config.toml
d_mlp = 384
activation = "tanh_gelu"
norm = "layernorm"
init_std_up = 0.0341
init_std_down = 0.0054
lr_mult_o = 1.5
final_lr_fraction = 0.0
Each number is 50 + 15 x the weight over its row's rms, rounded and kept within 0 to 99. Layers, rows and columns count from 0. The size before them is the row's rms in percent of the matrix's.

# k: layer 6 attention key, 192x192, rms 0.1, rows 119-135, columns 0-95
# q: layer 6 attention query, 192x192, rms 0.102, rows 120-135, columns 0-95
k119 113:48 68 47 57 44 53 60 24 63 59 71 50 30 61 32 31 75 53 80 60 53 69 53 33 60 50 30 36 53 43 82 50 71 26 50 76 40 39 58 87 57 65 57 74 50 47 37 62 49 53 42 53 62 55 66 67 49 48 60 47 74 56 34 55 68 30 21 49 43 63 64 20 41 30 61 41 29 46 36 63 42 43 35 24 40 40 46 51 55 40 56 47 64 54 39 46
q120 109:31 38 55 43 70 49 66 61 49 59 43 62 57 46 49 39 25 60 37 68 53 52 58 51 62 87 41 68 65 56 65 48 47 45 69 59 43 40 51 14 52 35 28 48 42 38 36 71 42 39 54 66 67 62 53 13 63 43 79 53 64 55 71 42 39 37 47 42 48 12 46 45 49 42 34 76 64 45 57 81 55 60 40 30 60 43 29 69 65 51 66 63 59 62 56 80
k120 113:47 53 33 52 60 66 82 42 27 42 41 42 49 46 52 22 50 54 38 30 60 60 69 63 17 47 57 68 40 50 46 49 66 40 55 49 50 76 39 76 72 60 50 55 61 62 88 42 71 83 25 85 56 78 44 43 67 45 51 41 42 56 42 69 48 28 40 66 44 60 62 29 38 23 43 66 19 44 63 57 50 56 65 27 26 50 20 64 67 51 58 48 40 64 81 68
q121 122:33 51 21 69 35 30 51 60 57 56 66 33 37 58 41 27 76 42 51 33 43 52 75 57 40 39 40 73 34 40 42 49 43 38 51 62 52 63 44 55 51 38 52 39 81 56 65 67 51 37 70 58 48 56 48 53 48 61 40 49 39 72 38 46 59 46 48 30 48 53 18 53 59 55 37 66 77 68 42 36 24 60 59 40 44 31 54 43 29 34 38 72 48 43 49 46
k121 120:62 40 48 52 56 53 60 54 33 44 48 54 64 58 71 41 63 37 60 16 48 78 37 61 49 50 35 69 47 62 38 59 49 45 52 53 38 82 43 62 26 29 31 30 57 35 43 42 15 53 56 39 51 49 39 40 41 72 55 76 61 47 39 57 42 52 48 57 55 51 45 50 91 48 26 77 72 48 22 41 43 44 50 54 38 76 33 49 46 43 52 44 40 27 35 42
q122 107:58 46 69 77 40 58 48 53 18 70 39 45 51 31 32 38 48 42 61 54 75 64 25 31 45 98 42 35 45 50 62 56 58 43 42 69 76 40 46 42 34 67 55 62 69 54 66 33 51 36 39 33 47 32 18 43 58 63 55 18 46 55 79 61 52 44 59 46 28 51 42 15 45 48 51 45 39 56 39 61 28 57 66 33 21 79 40 57 69 26 64 80 35 59 39 45
k122 104:43 50 68 48 29 52 43 66 21 56 35 55 61 43 16 59 20 48 25 42 39 54 58 41 47 15 44 57 53 38 53 49 93 32 48 68 64 69 55 59 13 67 71 58 63 51 43 61 34 72 54 55 62 58 60 34 60 41 45 30 31 46 66 51 44 55 57 64 73 53 56 31 53 64 40 51 34 69 42 34 29 75 51 55 43 68 45 39 40 46 98 72 55 71 47 26
q123 111:25 50 64 66 50 12 52 58 40 60 63 26 44 55 20 26 40 41 51 30 45 76 56 49 49 66 38 38 61 54 54 32 34 72 13 28 41 43 64 32 48 55 59 57 66 29 28 72 34 63 45 25 60 43 33 57 29 69 47 42 62 38 52 65 47 53 26 40 61 43 43 27 69 58 47 60 59 43 74 50 41 20 50 45 41 39 48 55 53 34 74 45 71 49 72 94
k123 097:50 55 73 22 39 38 41 47 31 75 48 57 46 65 56 32 69 90 25 30 35 65 42 32 38 62 61 69 73 75 54 68 67 32 60 95 41 67 36 51 49 38 63 47 45 34 59 66 45 73 55 59 46 46 28 47 57 64 63 47 31 69 61 41 64 68 39 52 42 52 54 41 56 81 50 52 52 43 51 61 29 53 37 59 36 54 33 44 53 41 84 71 43 32 63 61
q124 114:40 29 57 49 59 47 40 62 40 64 48 66 56 60 27 63 45 51 85 53 56 54 56 33 66 66 46 36 59 38 65 70 73 36 31 51 65 41 38 17 69 42 59 53 44 73 60 55 48 52 29 61 47 45 63 54 27 49 61 59 34 51 43 32 54 54 45 50 28 52 74 71 57 25 60 48 36 43 46 64 65 27 52 76 32 70 29 53 34 43 48 66 36 40 49 59
k124 116:45 32 60 34 52 48 46 47 54 82 38 51 46 32 38 54 20 44 67 32 31 31 55 62 62 41 47 32 66 59 72 48 67 33 50 35 72 55 33 75 49 75 66 39 45 39 34 76 38 47 53 38 34 61 42 59 46 58 44 60 33 50 56 54 52 49 60 66 31 71 44 64 46 39 52 65 38 66 62 61 50 61 33 47 47 69 37 60 59 49 52 64 70 59 48 39
q125 109:70 56 53 80 39 58 70 56 31 74 28 32 66 41 46 71 60 56 24 48 55 86 56 71 45 35 38 07 28 22 41 68 46 70 52 59 48 55 49 52 64 43 31 49 44 38 36 57 44 53 43 45 57 81 50 57 47 52 57 41 54 34 32 39 78 26 58 37 64 39 51 65 27 52 29 38 43 73 49 54 56 89 48 66 53 62 58 77 55 76 50 34 57 43 64 45
k125 113:41 51 44 80 96 43 70 40 24 46 79 49 40 49 41 53 43 61 70 38 56 83 35 51 74 51 57 38 26 29 53 63 53 55 40 52 46 64 55 69 34 42 43 72 50 39 42 47 52 37 49 48 60 26 20 54 59 11 44 63 75 31 37 49 68 52 42 35 42 51 17 35 49 67 22 46 39 53 40 31 59 31 39 46 49 70 62 36 42 49 75 48 43 36 61 64
q126 123:74 78 51 63 50 33 44 52 48 19 77 34 58 51 44 49 15 53 55 62 50 45 27 67 44 54 46 59 60 48 60 44 49 35 57 82 59 69 52 52 73 31 50 46 58 54 45 65 59 46 49 54 32 65 48 66 72 63 68 43 47 61 38 59 31 65 42 60 36 63 42 56 44 43 57 55 46 43 25 59 49 58 63 45 74 54 55 40 63 89 36 55 32 59 43 01
k126 115:85 73 39 73 20 41 79 56 39 62 59 28 38 55 40 36 51 52 47 49 49 72 42 57 59 47 48 56 37 30 65 32 44 56 12 41 43 37 74 58 36 62 57 61 68 56 75 33 74 47 66 30 65 53 54 45 30 42 57 47 43 46 65 58 61 27 51 47 31 60 38 42 56 48 35 41 49 44 31 50 51 55 32 76 40 66 52 57 49 76 57 12 56 45 55 29
q127 110:37 57 55 40 33 31 31 38 36 45 56 53 50 56 35 73 66 45 59 74 43 41 37 42 64 70 64 49 68 50 29 78 67 33 70 55 56 64 39 49 49 70 39 43 64 51 52 56 40 43 50 20 78 38 41 35 50 53 38 50 43 74 78 51 60 45 72 45 51 45 35 60 31 62 53 26 32 69 58 90 39 38 59 35 68 42 54 15 83 38 56 53 33 69 33 03
k127 117:59 34 79 60 39 37 67 34 47 29 39 54 53 42 25 52 51 30 46 37 73 35 60 45 51 53 37 63 76 42 27 62 56 34 43 68 58 61 46 33 38 60 40 45 24 47 60 30 51 42 69 50 72 53 49 57 50 47 21 58 70 80 53 33 58 60 29 68 49 46 46 41 40 40 39 58 35 68 37 44 32 62 70 53 29 78 61 30 69 51 05 59 90 52 76 12
q128 113:55 31 59 39 41 29 42 57 79 65 32 46 62 52 60 53 57 46 53 51 71 52 57 44 73 31 52 38 27 37 32 46 52 35 25 63 53 37 57 60 58 57 59 71 66 88 45 33 64 55 37 44 43 37 30 54 50 66 34 21 00 45 54 34 37 50 66 47 38 46 53 51 50 31 77 57 25 48 47 34 57 35 53 46 28 62 84 52 65 17 65 89 57 42 52 37
k128 121:51 54 74 35 68 51 39 50 43 48 39 78 33 24 56 58 52 49 51 30 27 26 50 31 52 24 56 58 49 48 53 71 66 42 65 47 67 24 63 64 21 64 49 68 61 45 31 54 56 37 47 50 66 46 43 65 51 53 19 41 13 40 70 51 65 53 21 80 53 55 36 21 61 53 45 40 75 30 32 45 62 74 73 43 56 56 67 57 35 35 41 51 58 51 28 46
q129 123:40 25 57 29 68 10 43 53 52 55 45 34 40 62 72 46 67 60 58 31 55 52 64 65 24 46 59 54 56 54 71 66 38 49 30 45 53 65 38 37 35 59 75 58 35 56 46 59 59 57 41 56 62 46 54 53 22 43 64 50 33 42 68 21 53 39 47 26 41 41 78 17 50 37 55 29 44 36 49 46 70 59 73 50 33 48 49 47 57 49 51 63 61 44 48 64
k129 120:68 43 35 49 45 43 23 24 34 61 55 23 26 48 65 48 52 60 38 31 47 59 59 48 44 29 38 30 69 51 26 35 46 58 56 37 74 37 61 21 26 72 42 49 15 60 33 75 54 72 49 54 33 55 48 46 55 58 55 42 33 43 50 54 70 80 33 53 34 48 63 23 38 66 64 59 36 42 49 14 71 50 57 47 36 47 48 34 42 58 63 70 62 53 55 49
q130 114:50 61 53 42 56 66 61 52 80 71 43 63 64 32 50 50 46 78 54 54 29 67 69 23 50 64 22 51 52 61 63 60 10 66 52 57 79 86 67 35 43 36 69 59 45 39 46 39 50 50 42 60 37 34 46 46 37 65 47 42 56 32 46 43 47 56 40 53 58 43 45 41 58 51 53 55 56 35 64 48 51 44 43 27 25 51 15 45 48 37 53 26 62 50 62 99
k130 113:55 54 61 48 56 41 49 32 14 41 64 58 34 54 41 62 57 66 33 46 43 58 48 43 51 64 49 63 71 52 62 73 30 75 62 65 48 52 58 50 12 31 62 68 41 33 34 43 62 30 23 41 21 58 35 50 63 41 48 52 62 66 24 54 57 42 61 73 62 47 33 49 56 36 59 68 26 29 47 52 37 34 63 42 28 49 35 38 50 58 55 71 48 50 65 71
q131 110:64 60 27 35 63 52 33 56 70 62 48 24 49 57 35 32 67 67 76 58 35 65 41 70 32 31 30 77 48 34 65 68 40 68 56 48 22 59 65 44 65 41 46 44 43 26 75 43 45 59 54 65 65 46 52 66 75 41 61 58 45 39 37 49 72 36 66 37 53 45 45 42 40 53 59 32 45 39 23 27 45 61 36 57 61 49 51 43 67 27 31 28 51 65 36 51
k131 119:53 41 49 61 35 48 27 57 46 66 64 65 48 40 33 49 63 45 75 37 60 60 53 53 44 48 64 43 63 53 53 67 47 61 30 43 48 25 55 62 75 45 42 62 52 49 36 65 62 23 59 29 53 42 15 44 56 52 55 69 54 67 60 36 45 52 20 51 50 40 57 76 83 60 45 42 53 40 65 56 39 47 51 67 72 37 61 70 46 54 55 33 58 50 55 71
q132 112:52 68 57 47 28 61 43 78 59 67 36 48 47 51 75 68 77 46 34 32 55 31 64 51 59 48 35 34 65 68 70 62 33 75 48 59 49 53 80 78 40 64 41 55 39 28 55 41 39 37 55 40 29 47 49 29 48 69 33 41 55 32 72 61 35 40 57 42 41 47 78 21 42 66 33 32 43 34 52 49 55 33 54 57 38 51 20 58 51 70 54 39 62 55 70 48
k132 102:50 74 48 45 63 42 71 53 61 48 40 55 36 67 70 63 73 45 40 35 62 69 53 33 56 55 80 38 51 62 30 69 32 41 47 38 55 61 37 69 42 46 56 79 45 22 52 70 38 51 71 51 40 46 61 39 43 25 48 47 57 50 32 56 66 55 43 50 29 46 42 48 28 63 27 60 66 38 40 71 46 46 38 60 30 64 71 44 29 06 40 71 37 76 30 68
q133 114:82 45 48 52 41 37 22 38 50 29 35 37 58 55 52 61 69 52 66 53 34 56 37 49 50 79 66 61 45 43 77 34 52 46 41 35 47 43 28 52 49 35 44 73 31 53 62 51 40 36 41 69 53 48 63 60 54 51 62 64 58 55 48 53 50 42 61 35 48 50 34 19 66 24 70 30 51 67 47 42 53 50 48 43 55 41 44 51 40 53 30 36 81 61 26 27
k133 102:37 40 23 48 35 29 31 52 41 23 43 58 70 71 74 39 71 56 79 42 68 50 32 54 70 51 37 44 44 56 60 39 53 36 23 39 67 87 40 61 68 71 45 43 39 37 54 49 80 17 65 49 46 52 48 34 58 68 45 36 27 51 48 31 47 57 50 51 53 63 28 25 62 56 57 53 24 43 54 48 43 38 33 50 44 73 58 61 35 55 40 36 82 61 67 46
q134 116:28 52 86 73 35 56 63 55 27 56 39 49 61 50 18 48 61 48 54 58 40 46 72 48 52 42 50 31 48 41 63 45 61 44 28 55 44 71 77 51 86 43 55 36 57 62 70 36 54 61 56 52 58 45 43 73 53 35 51 58 48 41 36 25 84 49 47 45 26 34 39 59 60 52 31 61 26 51 41 51 87 38 63 62 61 33 37 56 66 64 23 55 50 40 50 56
k134 120:42 71 48 66 66 79 50 39 30 63 61 22 84 50 75 44 67 35 58 38 63 67 55 30 68 72 39 51 54 47 58 58 26 54 34 37 60 71 47 67 43 58 37 52 45 46 34 48 80 64 33 72 44 64 51 31 30 31 57 75 73 46 52 49 50 62 35 52 31 43 53 40 28 59 51 33 33 41 53 57 63 49 57 57 35 46 39 52 53 37 54 48 41 69 57 16
q135 106:36 42 40 59 45 56 47 51 26 70 55 45 63 46 26 51 76 53 65 29 86 49 60 53 89 32 58 69 36 33 50 68 41 50 43 55 30 59 57 63 48 40 34 41 52 67 42 42 44 37 55 54 42 53 78 57 46 57 78 44 49 41 23 57 48 12 55 51 65 75 79 57 47 42 48 78 52 52 27 77 46 65 38 58 55 47 50 58 39 50 60 53 67 52 08 45
k135 110:53 40 62 56 51 56 71 54 33 63 38 73 69 84 52 48 69 38 78 21 57 55 52 57 62 18 43 68 39 37 45 42 28 55 42 48 52 61 58 78 48 55 54 59 24 61 35 36 70 58 67 67 31 49 53 95 82 57 57 50 38 37 30 58 31 57 48 81 34 37 45 90 49 29 56 27 54 38 57 66 63 30 51 27 42 54 69 41 62 65 80 47 54 53 40 31